Each number is 50 + 10 x the weight over its row's rms, rounded and kept within 0 to 99. Layers, rows and columns count from 0. The size before them is the row's rms in percent of the matrix's.

# gate: layer 6 MLP gate, 1472x640, rms 0.0474, rows 339-344, columns 240-319
# up: layer 6 MLP up, 1472x640, rms 0.0495, rows 339-344, columns 240-319
# down: layer 6 MLP down (transposed), 1472x640, rms 0.0493, rows 339-343, columns 240-319
gate339 099:45 51 52 48 40 45 57 41 48 63 70 62 40 58 48 62 48 45 47 53 57 53 46 36 54 50 69 60 50 57 43 45 53 53 52 64 39 60 61 46 33 31 46 73 56 46 42 40 66 71 51 48 50 38 57 55 52 45 60 55 52 52 44 44 58 42 59 27 52 39 59 46 57 46 48 53 60 49 55 61
up339 102:52 41 49 41 61 58 60 39 46 59 47 49 59 43 55 51 34 70 66 50 45 72 60 54 52 42 41 47 49 51 58 51 54 60 68 63 53 51 46 45 61 75 56 64 66 55 40 44 28 32 42 61 59 48 55 38 50 58 58 67 54 41 45 61 47 54 35 51 38 46 47 49 53 46 36 68 50 50 47 45
down339 105:27 35 39 48 48 61 53 31 54 49 54 49 56 46 60 57 64 62 66 34 59 69 53 25 47 54 63 35 50 64 49 59 60 32 53 48 38 54 58 58 60 30 50 52 61 41 59 51 38 58 35 53 65 47 55 38 67 49 55 64 32 60 43 53 66 48 38 42 49 37 55 59 39 46 56 39 40 40 31 44
gate340 097:58 64 50 71 51 35 48 35 51 65 35 42 65 64 45 44 43 48 47 62 43 47 33 47 54 51 46 56 59 56 60 44 25 49 42 29 57 67 55 62 26 64 46 44 54 36 52 39 51 54 46 49 36 60 48 55 38 46 43 42 55 52 69 46 61 60 41 32 61 43 36 46 49 52 68 56 46 42 44 59
up340 099:53 41 42 61 50 52 51 52 47 40 46 70 77 41 55 59 72 60 31 65 41 64 36 40 42 45 49 37 45 68 64 75 54 35 41 52 45 35 50 51 64 49 39 72 57 59 59 40 42 58 60 42 49 56 43 54 65 41 55 41 42 43 52 56 41 61 36 42 45 52 61 59 52 57 54 65 43 48 46 56
down340 099:54 55 46 51 52 62 42 45 52 41 52 38 52 48 51 55 38 43 33 60 46 56 50 71 56 59 52 40 47 53 47 34 59 39 66 60 36 58 58 53 55 54 65 56 50 61 53 52 50 55 54 57 47 40 58 55 52 50 41 38 45 57 50 35 34 57 28 63 47 66 34 46 44 50 63 43 51 48 52 54
gate341 102:41 60 54 55 31 51 56 34 51 62 54 40 51 48 58 48 50 53 48 35 44 47 53 39 42 47 57 35 56 57 46 68 44 44 55 52 52 38 37 44 38 47 33 58 39 58 42 43 52 45 52 60 33 58 51 61 47 57 43 61 61 57 34 30 52 52 63 51 57 54 56 63 46 53 48 61 53 64 53 59
up341 099:71 50 54 41 48 73 43 61 52 54 48 37 48 53 60 62 78 36 33 50 56 34 52 70 31 51 48 60 61 42 45 47 37 52 54 52 52 66 55 41 52 39 63 46 69 51 35 65 43 48 58 30 56 57 58 55 51 52 51 46 49 43 57 27 58 51 41 70 41 62 51 48 47 39 45 54 52 61 37 30
down341 098:50 45 42 67 46 59 65 35 49 50 28 62 30 46 37 52 67 60 52 41 48 53 43 51 48 54 46 47 54 60 44 55 62 52 36 56 54 38 51 40 52 42 37 64 47 40 68 60 50 38 54 55 50 66 43 60 47 67 74 43 48 52 60 42 43 44 44 58 36 49 40 66 39 51 39 46 48 57 64 34
gate342 099:51 56 48 49 47 71 54 28 54 61 53 51 47 41 60 62 52 57 48 49 52 56 64 62 51 41 49 68 51 28 45 59 47 44 45 62 45 48 55 56 59 40 60 56 67 70 54 53 60 45 51 60 42 49 52 38 53 61 43 79 59 42 55 52 51 38 50 60 60 62 55 62 50 35 55 67 44 58 50 48
up342 104:71 55 46 40 50 60 37 45 36 42 48 51 42 47 37 46 63 75 44 53 53 43 56 49 42 39 59 44 49 46 52 58 45 52 60 59 74 43 52 52 46 58 50 64 75 38 55 50 48 52 37 55 43 40 53 53 37 48 52 56 54 45 70 69 51 66 33 51 29 56 48 50 26 53 40 44 44 46 57 63
down342 103:72 49 56 46 68 50 56 48 50 29 50 51 60 45 50 50 43 71 48 46 57 51 41 46 44 63 50 43 58 58 37 61 60 52 59 43 57 51 28 78 38 32 47 66 73 44 46 48 48 51 53 41 52 57 57 54 58 52 51 46 54 55 44 50 49 49 40 39 41 64 60 48 44 73 55 33 52 45 40 62
gate343 099:56 59 46 47 55 51 41 44 49 37 55 53 53 66 51 36 56 49 38 46 60 48 61 51 52 58 51 33 44 49 41 54 45 62 60 56 19 47 57 37 56 43 57 34 62 62 48 43 48 51 67 54 51 44 28 48 50 62 31 43 52 78 58 45 56 30 43 39 48 59 61 38 41 59 58 54 51 41 36 54
up343 097:56 35 60 31 55 37 43 45 52 37 44 57 62 47 56 58 39 58 34 61 46 24 49 39 47 48 50 39 53 57 49 41 40 59 44 48 31 51 76 43 46 48 43 40 57 50 46 59 48 51 35 47 45 42 45 59 24 50 40 55 41 54 43 52 49 47 44 55 48 45 49 53 55 76 51 48 52 63 33 68
down343 100:60 60 70 58 48 62 60 52 50 48 53 49 56 63 54 47 42 35 56 50 64 54 48 19 38 40 41 49 51 38 37 48 60 44 52 64 46 47 57 51 48 52 68 60 43 33 70 47 64 27 48 45 40 56 54 62 54 49 50 48 56 37 50 57 41 64 50 36 44 58 55 49 58 36 47 44 67 40 35 62
gate344 096:29 64 33 49 46 46 44 50 32 49 59 48 47 82 59 68 45 60 53 41 49 52 59 57 56 35 43 45 51 42 56 45 56 46 58 76 43 39 52 45 83 22 51 35 76 39 58 44 52 52 60 50 50 58 56 41 43 39 50 70 51 56 48 60 56 47 62 43 54 41 42 46 45 49 46 47 53 51 43 36
up344 095:58 72 47 41 54 47 46 46 44 46 64 57 51 41 57 52 45 47 53 50 30 63 51 50 56 43 23 44 50 45 59 62 42 57 60 67 66 41 58 39 37 50 49 41 48 51 44 68 66 39 61 51 54 58 31 58 40 46 48 54 42 46 60 50 47 48 51 39 58 38 53 74 62 53 55 52 66 70 47 42